Part of a small language model's weights: 74.8M parameters, LayerNorm before each block.
Each number is 500 + 50 x the weight over its row's rms, rounded and kept within 0 to 999. Layers, rows and columns count from 0. Numbers have three digits each. The size before them is the row's rms in percent of the matrix's.

# layer 7 MLP up, 2560x640, rms 0.0436, rows 768-822, columns 384-511
092:532483529547436495547558506535526500487369503526497469515494446495497490522503480517547512592387504552581381487499592457489492461582547402485422514530500472359553457427528562470442524475521510523617525518622468448478596394496441437555410528505554488433464508507416498592469471520455525526535521527492441531552537524553492545548459465424546490671517549507540583416533523501488522450532
099:503467502503435454423459509570538549439522463538430448517481541487578552541398575595565502525462535502509569502555470585503513473584457453584460450446482492502483498444484515510476535487545528507491505449472588552499497377545492514484409500546544471499542497497462410547481417525478617457450465451466456457495490448488452403545576547401504545552596521517495478461549521582414516557472
091:540462585470503450542524597527473535552448482454557481525475513476467404593479460524577490552520541467462541459494468434548414553557472454548447499463507502521519535505494534468586495515448464493519488545605520446465507577560425456538480513431466481551481522412552490438491483531492466513473481533539489495600538429458555516586599499548486493480499571520562450434461451507584511625483
113:538470454509428448524455527373526460459471558487469541568496429555481531565472493559483493526453542471496489465464542528538479535411490455510494460401351477459552462478472518494542455436505497504525412457527506439484444485570495521484415556460405485500459470549511500473512468574431503497489454573568557416567456490478538505566518443592574516612528459529522589458436535460594467479498
103:484545562524391515506413469511515472462523484576479479551511460500517424531506501484521474511432499559464531471453479444525518466450512554517525487493413520449447415585485624491513485445630549492463508630469407529530455536468440460480556545537510513470432508513448488518519519427506495474477455513497505539457451538477473403527453463540490441470433456498396450382423500554493505469398
112:532487432531400606552493487541471454456501573528446522518536385407500618456507460510593444515496480548476523475498488482523553500530476484474430487622517578431547520570493492627529469504534489461421525602522520467564435479492442467535502483461503495424512438625408547535494599495461418481482524397411524511544557419542554475452515515485525522633507482445474495522416450492528472511499
109:609599533546448438474524530511459471459425569530494489571419459493506445537519517514506458511435558470491498523480462515480458501597458445538495444495544375555502479531479466467454504543473421555578477546542580542526464511521514465483561514578541426498457447520549508479575476504476531530475541485499461442461443474556461478391472569475514600481478469535399501491616491507501587600478
092:421432547523510449497564584417561389467510513584388552457476457572500479531456587438515443569437520569504467522482380502478535458404494573494514526513380529417493413519490484437537511501554466456513458490586580490552528462534550483649458578508534526459488432447520382495439539580427373470521433507465433424490565459573561465508406550559575563557553512494531533428517538402506418536580
088:534471573501435500467543506469464443503531480460436435441502440581520502452606479482535574499556483451484492541486472512558540416496516523519446471513553552457458439565559471461596512484461529463456410470461550439465480454493523475552447424597549463474418474551466550493533513446500404444499604566496484458528564499572434486517489463499676548504549398655506512446559377523462562532538
110:441487514522558459530421503523534457497481541386425469583554459558459494461494489504537311470523515522500567468473591562463588555440464496497502523482374559503557437471545574622582539568512485557561550583585496394532466555434509447480430468592525509423483544570547481477356460503500485495453551464428540345544515509509551517411522567415479599512482418452482452497421475547418563463506
089:506547479514476507493429394509537472526563516467449581464483512499470578417530502459547531444488524593450476522536403478547447450454588507589555499657519491495557526486523471542429506584489487469479472454517475470617565524483479537452476585509538488439433512522489507585429404548506594482460653441460598478524536431536511477473485508479539451451569488560516476485573497576455486512462
093:508473508533532494549541406576452490472495487435462513516416477519524481501525439490521478511532444500818491537480515537502490546521431496480462498540425512482498499476486457542483496516483453493495534514532454495568511439513481474503533501498507486503520550522490533439552462551511514506560518513569518530480504462455509519537497489481498509492509507521493466491476492509523540510486
104:455486454510485532530535581478604515491441459522526589460541477498431474383506425533517505411557500504478504503572453508497481512596573425561484496443443399368482510452561432522557515502462507504498533564515503481519485436546495487440483478496425481486450518537533490499507376629490511478475519523470508554458476477564474453457492499548514552542481499495577540475448522558493499575484
099:520528559462474534471484514497491575543483516401503623421461456528482518471472584512500512493455493432479409530498524466512476534520528507548600490376482430459568491420586620530400494455458449505493500561547516503566492581532450518489574508523499475488581436542493523509494560587451465599498585532471511447491516566436386553514565533459575532458499561527496575489477482565568391508476
106:585553539509526473479492577535447487507506564523581476521492498569535522517580410460554494568485532429487531493521548467530474422440464560526375371459481496526409531438573391571580529654585535517411455513616490444430492516459516475520511486497462478476497543548463463475544597442488492557467632551486497461498456464579493571478522480509492532573517491518504506570496500542467485506526
106:479556518633507486460469503499489542511528489498515487533447533534465652563447492394496415509459564510509470503500489534414498482522568564541497533458519492435444506616561490514583470498536460475506553476491468514381427483519455470434436610505398480512522524488544532534484554527498564552453488502555493437642466449445503396529489569614531502462520502468425591440452508499494525592473
094:543504499487489462462512497496486536554478560477581419509530386477533472504451456515596465471611506571463554594443514591377485516578489469507472467447588461517404536447540513471521521526559471615443548529460413507477492519494419511470494418482480406512529557557591487547453540546480583447515535483458455516545527521511548525483546527504477516582517399519426493525502555494520569483391
079:479463550506557453597465494539492507384430475408544474540470555620478538507559507451484459534465570543474475480568425503472550584498531432472480470536502532523478471492546559509447510543423486432454509550441478505545493455656540539497547528453414429537430456533531415464614484502489526459502514502482504477473426448607516490575426455527520443551530476495508468505476541488496566513481
098:457493522473526537386566499473507587424554561511458465489513489457578471553541508397499478502508566456496505602579484499475546520462548462586640509421513475460454501475471447509514434475519503492479499491563497413521431559542472530452513497480507550473425467458509590543509516442517560519465437545494555513512548546501558506501498450545513477475530506499568491537516564481449339488524
105:531432530454479604436498488518545451480426556430585568507542539406448527501525439513494420459458471490441474538436508506446530547492478463485498447510524466432431468571588534438460461457575435506481492509482434525509431482490509435420517565563460388533613394545515444600550470521468508464511527491465485532514492506410587505521481385528531528514526470531395528547515512556455484551399
102:388527504487516523593487534458533532441445502475490437411590527452446589418472499561483416583540547474492567517514666524463457549377462509479499471430431456548438557470568514522584529451524488565544532470514561458509568544421520534488523452545445548551466449445418476442469406558484577527481530525541694475476431468545429514514412505545490494509477517491548488459594494540560478446517
083:459513524394558468471526507494582557455396474470483468552530549456482555520573561515450396540458556469486511495407374579538493491530508442489538462442443499532514530543532504484420501522414463504496506509443432387518415507501442467469391525505523450506579386552601604555481483544459517537540546487495501438544474454566472480470449553551405481547542485575509485562430544442423489435469
099:432572507563524480550408399517554526512527461342535511465436546442507544499481577546444485417530469522548516468535447560580524640399412470544496468486494487555535493462467558432505533557473515504491483457479420513487580474573478502390455486562532388536510475501512472526422476527502491471491548414609544424615482440505579516548467503530480582530548513600497554512516530528570427444448
102:404481605501414505511488536398565421548509462521485494423475470536415481432437534515468459413469441554523490509455488478516531505485508456505485537544466489480489454527535479477479528553504450418519460554631475445503504494529501416547499610517527509473525504468502531495494498501521475448475517447512557518489519525548559442517558575507452522559533391529438536446502474479488508505521
084:576548453578451494602497479552606631525507453529542502580508481398563473507502435468503496601494472524544494450514588480453537407463513571498405499501557429557545491508509523506478481439448560493514508500571480439503437457558457490493459499512481517565437489420488606441483472533481610474508588520486613565522474493511579551466520514476492478470487525488516498521386497556425547524454
104:530559563450554545413426599431534560482526513479617507531514614404537423474553542439504502485450540460472527444445577504474440490457480556512496533432365506503528470486583528580539501451530488528553519482540463502537516536483474544518458579560469538395548449580536468508495513530472468569492467491505515463553445515527538532409476527451518491537519403546519544493481415455444523474478
106:469424493561535480442466517498477482498429525539561484518436499474493510497384486470608499606583536491498408515495478458433426444496626404542517512481500511470460513498516482532613468530533564499408516572472511591558491456522501521496470486448453498464435566478447497452567464541520546525458521518511475528547593442503533393428466555547480519515541546532518488488488437529484613449446
098:574510481504485494468516485543566563405508508461528450486493415462518680519452477477503554476579479541493460504491546525428501578521400399515489469455467377491478454508487494496518485555450461513491497454570461475479533398490483408387487448495511552578470503481572484497566459588507511505457453499577477499544424463480544522514477469512503486475511436548518554516464515435486530446388
115:466448426425498538556487582495521497417553464510483547411502606469500574456460533600463457493424475476567474487580564514511577516575469547517481494502474522460456461495556522503590454532439519552518523532539541506455463480504523544486510570521458483498584449527381486495548466593461513534460526532539518504480425416493528502424442583510504533556562563515497496540475448452502385597527
108:555581541492486539515405441488498481531471435491542509573504517410466543426590564449498433457450488550446438483546487532427494530533462445551515484485448538464531491626473581443456448577489536549554464631547457484633496469486595470481571516520422503491613583515512485481494427486557423600458491426514557433500495476471491448457557504550471442554414489555406553570524419498539500508559
094:479527486599482472563458480583613494518457385450489392550477447485508573522534493350466457484473578501523580464538546649582526568494559524487465480439511509509509498539503504519472516514518472669458521527504473497495518458482567449464443543454552541540541528522531421469517481531525504483473489440393526588496408543524535521548430606484492463521485440597493536499524515568546503583481
094:523474481618457536518474569399495497490473474476538531556600491412545448461579543427549516498545528546490450438460591461552406441450586384510544455473583434433457533570481459504503505519483373521419486513443458484558472508478507554538430532539439518464491492485517573478534497533470436454492591494490453491505527519464485438530476523484587562531575547583551494535546553545518554520553
094:491486465436462536477431453482564512541517427530505567457473502549532600494450598520464449507462576500479581529498484559595531506525550481555553503520469484528472567556537410445534453435465520507422504537462444431524576521427425480500464539478439490493537459615493556480457428654493501477529568468366468488530552454403542491542520575533563465555436445570613486393458477458456446507374
111:497518541469479506399508585490522505497462490455514457572509515561506414461435496535474509486500617477479534576476464526394475479485584554498538496534484479564473554493571561480529498511537455518608545467536484482485433483579405462490604522469556433487468505410540474507495423485546506498466508492535501474472529465544546472553540603513437597545550498467469622522465567442433564618442
089:592515553559365484648503551544569431433457517541537540558444465580453486530484606464478533474460545489505482481582526522528451500519480510487542535576486468490585506415535539488525490545485465451468502541552512432477546529434536523558548511519476527518444487481422488520482539430503462533496497458381495446425486511479553468567419436571491473484462545509452463552417417532550496439482
108:550558457521518503497456517561578466462428486516510434612458467511514416388427448516575473443408670444546506446459548576457438600492567470520518518509437540530524450487548500513479427560519554526521363549549503444528508601438477505540572574494499440496548490499533472425400548398491447451482518570544528502533553535546438448428574571536473472502506506596505521494472511471483440477534
106:491576420498517521567483457449497637446505500499566526472512579475556599450470370534403447447509499542466439508511495573470536470595456496506397497536476615496495535538547398420498494524493427508607499548439444463517485514471530522537557414490434430502517498546426508513438466546526489518460473465523636506488423513559430462476586599533539491584495439504480436526562435563512524540505
109:553535441487524545582441476508519482468538556435563536541454566517457480446508436456458474489485486513517506460381521482456438463551542572524514527451437430428484556423398571465433411484465489466394468524523533491498477415408519476516470434489422428494525495531532496527441603518486512531469556474548556549405458540508500509478492494557530459673475385517549543457437428589516541487519
095:477507455531424451572457483537641455515545453551595584440474504469480438460548552510476571575448544475519531491508610499584518549454482424531441482477476467515534429561540474530561540528430451449513521493522489497510571481466473420427512536516492381543455394467561547571484541450485528467467491509454444540456461479459511555465534403595496534614493475569538582500490545532457547521498
090:546505527547407546482480378559521575469483417574543596561498511556605583496503503442492505563540599573512518604386566472554482533441471532479593436517501464555542547596400504531403448524452523561448474497555463573510436550536571563416506466481430539548515472573584525468493535484549588515494459512474577558448404502443427468508603474439458497540479465502459518507421453530568518441460
101:577471441558467510522462454554547493481502451513543591470515525523451552530505558509440433477547541470502478561522520570544436500462455504516501506473510546485469545474484535521548476498469586552320445537422449504553519420432532517584403444493459441563534551507490550443510482528494551551450462501478534467472563526449486489491530613488557529494522434520506537479409477492448455430568
107:530506555559510571495569432447506461506469481422593487565496409516490467493512566494601494438535525456543511543573448520457506443490505397528493486591482587527501501590478462486525518521468475478522435481526450523560628545536483431518533559489507414474482438486450542466518471527459459525446464488608506505472483392524459475521417462498461479503537566521379500479585542476523424599406
103:452488581417506499488581535515525553530502420521472581551481528400473513512513539467505522523542478507509538514506458428504509539453526544541475563446466549495449506472525528466483419549403430494592533517641544423546500477533431425503540538500511417456463417503438660510487543504494513492464487530483433477488550526521498517486551600507487428462439523467522425493528544528526483510638
097:428463469557536467597429452473490524472477464484506471484494375544576488511471528487476502405594590472471464525515443421563460491519552539507562445471495489406403469455514521470561503435527492436528487514547433482455563554429515482502544545485434483473499458446513534493541506417463488623519571461494522505494494441520614540529508450529471586524486537574404396514498509462498523496543
098:460429543384497517486495513446483499483517518498507460430487526506512505438442465418589459495435518465486461405496491490549496488516567552536487465377503537606489578619509515497394441524488512412467515544557518504467420440564473523500508540438512494473430554461524518535358551462509460535467475445593499508485470467461465446525519354373511513577533432435359543515460533438461456470471
100:532441514479473510471540444513576459476410511492486563466472463503457514502571491511490550442514423451559527496543470458561445466452492477534469529436426545418486562547446418460473509545463543493471384615477425502478438473486606464537492468461455484482537555558501501529506433560556568665452508472605579556547478503554573485472482395532479402519506503520446578423523471596399526523489
093:518480601485464542465507522430511477452492458418529519457408498486526464478472516453544459479459506567472479554520631500470524446454442429449629535481534554467417507436536593442499470588494420581487436425548535486487464450458515550570525506532498515455487517414355465541580578449388530531527580539542539491567572520518583429558440528549516506473507388534524497520632499573404514497513
098:564563558439512548460439517514535484518448455502536483483469438396488449545498461468563396470476530590512564548546532487444470458529553569485503445458500425498439467522601428422539511556427510581426515530557518557481442462437513431544546552561484347527428436564563559535536473476533522518495553524436496506421501435495498452482593525395566512518487552574459528469516472421420541466504
102:523423600507431483506516531479454543519498438549509536601524499517456413502502522448504496467467479446545533488467482460386467422439499433551500431522459497481546366527515480488517558550478598538497539571508500521507456487477491497490553395566477457528481551498521525541449462430466453486465477582548520512519529481406527542509488435532545569495540474560460484484521517562549455501447
098:455489492480487496552514531496539504570378567488610527619423549455458458497476451467455487569535450538504522432466498450474520444402516601488527501519496500535543503404593525564491482517418524449499506617553506524506475551400446536492451447520467477559546485484459538498612535484451437482469650572487524534537486491518482446502409595493533477492407476558452537534480470542454536489479
106:486431558515444504497547519510474538507577452554568525411499423535469442516553545446517524550485445557474423472441529437514484463481456519530541488448403477463500498484501569447473421471490534440510377510512543482491563485544457467419367580441398544410444530485480452580567500441546442496442554554563608458533491564479469443438410543443498442547514499501454455469475535526521464526405
103:465526473465529506539520474564529464517508528517529507410515525439485475487527594553551476484533501588460407508519539497491452477578561401507514583535509426433464469436539444370535459464478561574472424509579440452494513523566562522456443426550553518477490470545472462597486498484387486460499499539537542474468446462501577450467499571528545488541484569486416535497545440520426578556517
096:527477511493533465435408485590524556476478399481589567548497423553634474505505506576552499442479527400539544473543495557380543495600489449541594448433436504518577475575555489499541544469531520572485446518586417478514465466482527459509535526421479452530518531480572552542594480595527484542421460431485513565539561509477538537560518508394455489459611469505493490428437430593526474476395
099:470471513536489536437510502556533444401532578497509534496455431468528517524508514518443453530477558537458563592554493477429489495554484446484434415479595451412492519505488549517484520395548483547488581506550510434527459456481325485505408611471429507495453501475444436463461446579558508477473529446438526526492500504569515557557494496510566467510479576520510482563513422514425538537414
101:494491524560427508463500527535525533502429437491497545467495494467455500533564368559615524600447478517515440457441533550578516496537495404504491449511485497398474464617521485514511487538440536486551520515488440509539484526461458525482516602435506556342461479567415495506425545541478526469474491455532571526481474448534538527470466570468578472478560427574528511594469559517478543491527
# layer 7 MLP down (transposed), 2560x640, rms 0.0423, rows 768-821, columns 384-511
092:498381413462509604441507415482544528561529497493479542477577468566488580578526554525499415504554486471487554585483526492443538451529505467591510489443484486529536559435487521406550530442477505554523490572459540534439483553495487490485503551579519534591509454544537402472569561440513547567460487564513536538470545464600510455490528509454477437480464459455544404513521477535554470492484
100:454529455571551453431506371499480524412465479593500461497485532609537405440470556481496486538518583533547441573605474496482441550444413474525516479518575505519498488542468512475521585548519505512420532545589475445505455478514392572539474424460506463467514413530478479460559503588525569488458485532518458522588435490513487512512549497517451514540617534483447486442420523405456450533535
095:426442561487505479542470483516407509550465507419461493438456491475507519481504527462495406456560458495518468441590421564452520504592431510516423532443524478500460514580388408489513430555507471473458592463522566372508436518554523464399570499560484474499538507483457550616471467513539474503513419398428490470444602563464428526480483516499574538560443501629535526510490464445457517425506
127:490473517521521538563456449388452422560405544446438603484531473546465490444381482474549521513423550441452514514558527456482563480487479562486472487452543541526397494407597471536496489441500534553520539583475474462496410613537548599540397466446468462609514491515461480486546486536478476458504484510555503457517513536490423521479478436431444517441413487489468517457545441500542451512541
107:556479534418482534475484517612433491477559550493466531501484475452476493530352511402518384495555488466513514466603517526470543440511461420476532440509424547443443471592469450370587458506503500514600466467464454603468468515514482495536509403443525487563466534508551486537466535497522573521430500483535481438458556548441572612581514476523567460458469432509456429502478562523503612464558
109:463542488546504490530492500506535578552489392461528425473489450523373380475569554494445529458484479487486519504548464526526425507509495415514554561509480583551483394567541499458415560565475440654525476469484501488551545458448548561458553460501467481498508494392444453466493485514526474471466471576571557606444504468401554481509486530497407437547474502566482443479515416523499473521586
103:530519551486512530538507509497536501510526500469493449455434558499571406420490524495545520563484566505519509483540446489515465534553515539562518471440575511574399549550462521484491490481514501503477483499529465531530489455459409573450506491536578466414468441480442495549533573454499574483483439570546645512555506467501530439405505494482542489488528426426523440441513508550460413513416
092:586568427483505525471448436519478550540470485443627517522565586432499539436470444520469523487524503489435575463543548462511475519619604422466501466465522533595617549490564495555471551499451490579469512572384423493401514510508471541349526440473437448535503538552460524520489491431534580539555524503470631511540463517460437513507513446492435436467531525464475416541462541560467534428410
089:463540518427584539535423494482470567443459498510543570527517551483484454560410576489439418526458536541485575476600485514401452575536498464545539495496479429543587543453477536472366469520545495581475602500535431513477530513469508523435526490422474515533538483507497457589443487541489606514436482524488475566419435525447561574491561482469387507578453517415534493485410509471504414496484
107:440507556465496456573406482513450550514644439462496517549513537529505452425464430620532526570521436497472505517517466478416546512575442482530389560507478413508476530544496499487516441617443458524418514535500450541527541474505554632484509515518603543463513592508491397432459555488500530501462563546523450513487503578407437575464472551490536514555544458438453572498523537495532492466622
090:467473486499475575514534590582557481535454512545502516559496542456485480440599435442563547443470465454524552478508525465513510571431431429518507450339519526538426488515479482511541520443507407512539555426546615536441484470543496580499457526522501460495525474466396531531494576450453434506503562526537497459542500523545436491535488369494497448527544570570534445563469569500593525511609
072:489552514478497478454499584487468476536467466526481501475551508511482460431455518517470501528526520519102473479547467484478528493513517534484572500474554463490488515534486542501559470497527562478473478477446493478471498491483472508505506494496505514492478479505491480554479507473514481527609473494429478430531512531521493480471490467513463497501498496482507495531488515484487442504519
099:478497531611538528436518496407470445661489542456480515490572548454487492422525511532449458468507484464540533526462542483514507493430493577534553454508486541370534519566546573543447603475482600514520509530342513590502558554491507570428511512482494510457462498407493559540478490479551534477488441506451537437417499460555487488458442467565593460443466621559522474462462439565546551489518
095:516478484550440434498483521490563563464469479485536517454486512582444511530557498456560433548512443494488451493454424481437523463589478543531492406503477534476509530473529592599366463501522510549398468475542489496549498502504495517505511496594515534518497369478462590496513482488547520554410517550460533461492509528517509585483454534504432513491456553592514566512532534504552419514403
105:498469469486567455499489509572596488494529522448569471541472515437542490443506508500555469472499441422496484457574595506437494435463436404493464413483502518534536454441516591477493482534444471581485509528468498473440514626534534445475537571587502525483553479512541556558516552500552436470426565529517445630477540594474451534495494484519492494458390457533531434560482538559430484481513
106:477504511550430489517563389558523454588498589399516524542407487521511511503400504522506495409452480647527501467515438444496430503444559623530461495588430571435491549490548484541457452550487506426561508535558429482536511477531558474503527513491507484503506471438479470549516517558528543495489407510533556516463475514582444540589530489493623504457444523419464465494508580450429492542444
091:472408615529562471483549539490458541433490441576445529483501525526555473550598642484531521569514438445525413545504481459536422530472499488536544482506530521503542509531445517500447478596446483367539527475577553464421595480438578465503570620467470570509471498482514520493544421525550441487453425497542501493539473474504431558556541494473563420476606569518486460502497608511537446440493
083:575466484531486470449532521428406526550416522477484528399444500459473518538405551485512584485612415555466515551424542460501505503471536525567505546500371481535520439435491447474500422402508398507521515532523555416520541523459415608490550468483589532496574503487472532537379526587470477443464482548518579513465438595456563515442566570481511501549513515516345530548541454556398474486465
097:499586453520550473578454447491561506497471450444552521551459622541521521526424515506509456416539514561519486492357498466532547536457442466582400514544491597533444415439508525533470525628552474425488605564474540571469536477433561578508510554532497463502481504454492495497433481565493482479480510535435504569479522462443536526443511455388492450565425468438458532459558457562538487532575
099:412522512525486461549524469473539483527529497495419550513495530518462532482481515448482464400508529446507440456412529470491587428516584454498586443445527507499458468460519528406535433502410508449436442503481514507508447489578455491494491508487465569507512458498538518587513509505510525535696475445493504504504483490498443442449497561531456504403449524552448454484561516551430479571491
100:489480482440548467506480544462534532502458470543483553509436473476505443468507544565519444517503472476442583616497499470438557519460490554541497473570498433592501550535464530472471452458578539520422505523506491533518567512415485413451511511524538454453495531552528502560487520523518448447523603524495562588434495556501477455457616492550481531465483589453375553554419448501458576548523
088:444485428495401517558490547346471505431582504491540451495490445544531493458435477529574454559505574532518516493506526418461507529435539529494522567505510471501466382430514589534509403536539478481454586541465540528452580426555493560582527465440518486579549603459413491504527553521509447519537383477490463504504531456541491492463470449584492488482506427416411461528460452616485486569498
090:479548488416505411484501505508560525456549472510443441514426585546496449489463491512608435555575384429518468476420606525463588422553555446498537560461420595456508421448441519572388496498518488488529476470468537469453502427464531459476522442454501455458559433508518489524554531415430485606578481531543531564486586527505525447542467402533442509383537460497569489411496516504488498508461
101:552501439507455561465523413610495452453514532486454505567490519530466439591454512469392423447456454499472499544528433488456540478575547522519555512432466550454385522491528507555532467494581534525451506607446508417573523469568497441489432504437485640497503463536494601435379486541549491519305457438524541484459508468498544379445481573585439504525554564423432553423469481510512472472504
086:477506551421517514528475455528523443490514521535480421435502492547469541437551503481568469400478540557465453570539483563413446574489511500536531515564414514509453478499490486468582496565509511456472596489437524518549553420443508531403517408505467476520521472603471446483411581448501444506448520522449439397560555464482427427432613436549575541536516439399439643495552589473464488446574
098:492460525561500481540597504579420504517547445426446487520632393413499513530448467487435462533536452442497481506535477451515421488510483480532520520533543512524511526473439529389574431498528501455542517549509552540555526501527555465512441460503439523649489449507498610511462580489559464523550473473424544517478521495482560371520539438433485540598524607376450573551499577441564551417468
102:469437540484460522518606483447502590423527501410504452556548540476447503501487540540507533453529511560447504478526498475535561491552575540536539501630504563538429539520492434484460546592500557547555556544520541432503522513483565593461550452458540559589466543483526512460560512433475567530435398537528499455462534551534453510466547565447477503476431447509487523422537445447460508460527
094:372548464478555527433572504521496441491477327565510548487534559443528473411556540446487503564494568560522491452453470508503538488582511440455455531554484423489473545560463495508552489570492531495407442472479481551485537535532620580452479500512465464534466414517535502487457568430459479447470477446566577546451505480578469392641362431452520497460493546501462471535555531597558432475415
107:507445559414535452515581541468457463491481426537498478589567475512418501477499539426494541520466417576443537494456449502612536465521536451468577506537508454512513450542513461550508475507586512574541535523449521499547470480461538475525506417462424460478446473498478495387505389614561444467491506450482530517448444489464437575503409474511531489532507449471519478436465487497514478468387
099:524478621535504458448454555432485505537482533599504512500505458488533420526572394538487600540461472511453527466420455455549568447449540585432512593434530433478495505494461533598503497471529528419490506495514400532563482546522454485465480530462533509531573537452513557536525540400427503474493480605496490354547425517542547605455468573590554630487554557422500542411485505420427553496512
089:494531471524528532425570554456499502524485518550605498593485479468440459509540529466523500547514435541503490490485383418456500487433486482366478501436545492486434384507512500508445479504429605550455535536564518481599521409510482472486505539464488490522516433487485572521503536481469423602600595474541533575544497496468495580491481458588457600504560493472513519460474502461442438502550
089:512460468546488383457310509566529468488455484472547490437441544538514470546513499446489510491544437479508483526548434593527459471501459473540439541544462473526494525519525428537545477425592556468523478528512488571544556520485515592495471417525575532501403460472503516514467606490561476541455492464483514501477515460533476499483451475532338409508566486431505529511479502465458510423501
089:472546476395559479592479462620492477361483463435476404600493584502584483520576498502440473463566493488440490465420510531502457476531547429574458549443511502618649473383441470566462502562497545524503546502469566555567443509462474447474498472488440458554524483575472472534463412441467500471596522565448569452458410542459422508428545499444477498509393474498524551564446537513545397456502
121:560480503517367447469478527567516562526562481510522438496459506484489451432459529453519516468576548456538498451502491519446483466484478479616575507468478425468461453489552504448483529503534421498519539507565534483492543552521446599534483444523438466607456507437479568465571444567450500463418468564546420445480421527555511518576495577511494508458522462457509524497533520408431467480522
090:504621501509507544534568496517474497478544568514445511470476550480486460460413475584489553577493464482549464522459526488497449527536394540436489456556514504506481499473537535458486450373464509423476457490469501637556503522526497483418505487568537461491645536513541466496435545482480586514449560475461507513498499426554511505498579519536408476589472551471525416527513452431499564593523
103:502449530551440480496503515396501465519532467521464578546396508545521531585469469489530509597441364495448471542489487506416478543459497553445544479523447507596466447498506477447535436432434487448508511509485468570528485449446496447490405506546596489460526472518498517484514491456504557570469560577525561512545500457611431540536613480456404547568539568483498458545544517462505457469484
106:476467508464569496507507453469495533422569456514509466384433522594512487513509500480440425493484487439536540444486486599483481450473543510536537466472558389469537571378428437432615485498597527451507460544457601499496472492546513426555477402505478515424550511471494489548468484540477530470359422484506478507503480525496427554467486498510565476485457504470533526504561546466511532460541
106:491396553484464557514493596506426432542520436447550497451574505610495561451431566452479457498473489484481538382524450492444599547499442406485548566466616508492445543439448501537439569540462571516475503498600432456457457527508499486487504569485497473534442449499557547528483507529518442501455504457467501517496463536546507527590528453501494608399493510456528526546584418509558425499516
095:490534460536543554531517468440514604511544464492472405478450550549475357564451411371523474446564484561456566480402527521488487536539410555490469471488531557565565485482443528511485571544497558525565480567450511494435445532532569394500450473623512491517479553590596553554484477529443504597482587513489474499512483564514537551410374483619508451512589431500527483509421481505492421502541
088:531428527488495533523558584433480450489486436486461467425445506537390474526507452473538520458586397501477539481511474537480517389541497517492398540520509512492532535489553550461557458465486497497520533481499580465481531483504512485483488520511526446484515435541526497613577527485507527391461440481439548433523620550540552626510437487485564436516485449513499574466568482498495523582493
095:474481511566540478576469516421582430488494453535472432485471593517483470512439526457516528450493469511430484436500473466556574483531461477435478478572507487459517504400441606505459562498551519521523523395509515522523494563543600479531598522450522461419458434491551470495523471458459462434583583582552437495452452479544499470497469489515504554462559525494490444477482458562521604507478
108:526600475447528413446484525470569500527482589542396497439457582495497455569544501576482419521422459480504574455396630568477508545463480570474438507359489466434473505489469391518470489494510420459458545514404462589499481533457475595536443509529539539512505452442538528531426530546538499464511628494487549499453511513480478555457480443537511446595525550547579483557366560505482521501579
107:486476445432515493567571547512513466486579604470508517455487559558485512560520600428472493577499488470529524447532397555568504443498446429467471429484516489536440535505501517590569519473480627492549563540477485532471488495490446559526547503536565537558514520511477462563554553439468620474409532466496428539585527544495450513578496517511462447517473607389466453376494515482515464517529
094:504592480491431592549472556488491478453545543493541516485593571537570570492530488487536426544434501492490523483473536558612495541521546539479508563514478549507455527470484422465443501445545526597470625424511488501461435475471516550496411404545533523492483535492438443464446428511505480356519492553507583469450519518494454555574466533508502464470486473395656475486387438461501546449538
095:574501495505455502421559513494544477376479485390374555525532516509666470512442526542529372497573526512525417453366461518521458595544502383472460541407437403492481528537435519532513507559514425506477566521546511425510561526559511495576460390474454473463446441493488532505493560507542497589481523521482564462531544535581569531519518470516475564579554478529571502433455550583486457546455
102:436607415554501517479554469479493536414427474560459460413491575535494471513410568472500407491569536478500523522502460490439549470561524520526564492563556540510550483441434466521494536472477456519474571526592492508593512523451574559470449448464467430470452511479549457420500496542457477491477479436501405544520388436472513576480539457497504508477501479543475551566512502486610545516554
094:474569422552439451541500505572460542577518551483394447556538490470530513477489405563458504489602460430500543495498416523537451462552562675384488454464497541454482440546451404547424417445557539415533560584444446533592518467548463579515520452499546504531578444505492464521436482441504548504482416449493569542560460503564448472619554513531451579441463533431424471556444605434565512482472
096:511450568581486481512521572612517477458424508528406475523445527588510475440494475480455578505500441415528470497450614438432442506524452507549513562486467487528513472499548548579543439522473469480479504493435594453592445611599433535527545521456509553509479486555552513534464431482478451523475492462522468504436486473522546588545468503521533460395487524429527376544394517512638557652466
100:536504549456404607406499390412500543477384490526492548464527497515529476483459491492516506508541485526507529443479484466495526584515492539496576565497515530537516471412489505537452542503455516523473527488466461590606491547480573502470507431523493508537546493478579557538480492361486461451377558526547513463508474461439581527416513594458543538473558542485496517597524510501474434454554
097:450618416540464513494441501482542473547490471464528558404508556532416501531474550517429510473419515564463541532512471437460541558487505334251446570498559465570479454504468481484507556510554509543533536394476614535560489530508472492472413582491523555475493501465482474551568546476452454478597493547559515534525499466501491622517462451519508553449440364456414425517486534506513479528544
116:511488472486491497482573468461547453447531556481553415589485525488529530491484513446547490501351532469453492513534440467468554570442563506525451540519506576430486505417519499525486511587610526393440449515476397434478546513466481496575519481473554524428472515476517499513488494442513497515484541495491497596613507541531531542493498462543438563567534568385510561493466464525555461539535
103:473510667505461526420534566532532456513523533444619484511466475513425498478451464528560501524397538553465537446527543544452513598475491487571462486474514537521503520506577552526474518477507522561432569539517489472442489542511472554535429451517570528502410498517503453486449458517501443473538456561538467581522534458445550452453474457520526516522562483466510469448430471523530409481507
096:533497486436519535528557535558549499553461515578435484527521408567448581436437524461529510506430473556489524564521550464566386480441469515497539524539382478493482570486504558447510509456419494560543540466461470537529522497406508426537500472547424511385535429605457500468489465422573459512379457506545484528457503515526519431508476510532536488453501434507460557423589481498487460423550
102:498452409504574456557471524496580419486536517550463557544510450502558537441503484449537449519500537464515597527496535465481596493547413459496496440511566446480498555553438542629511448509516508490501540455453620417538478489441519492616448508515453555399432468527482465464481442518469476470459519549439535622530522472524445446489535482487568468534560525462474469611486440488494398565395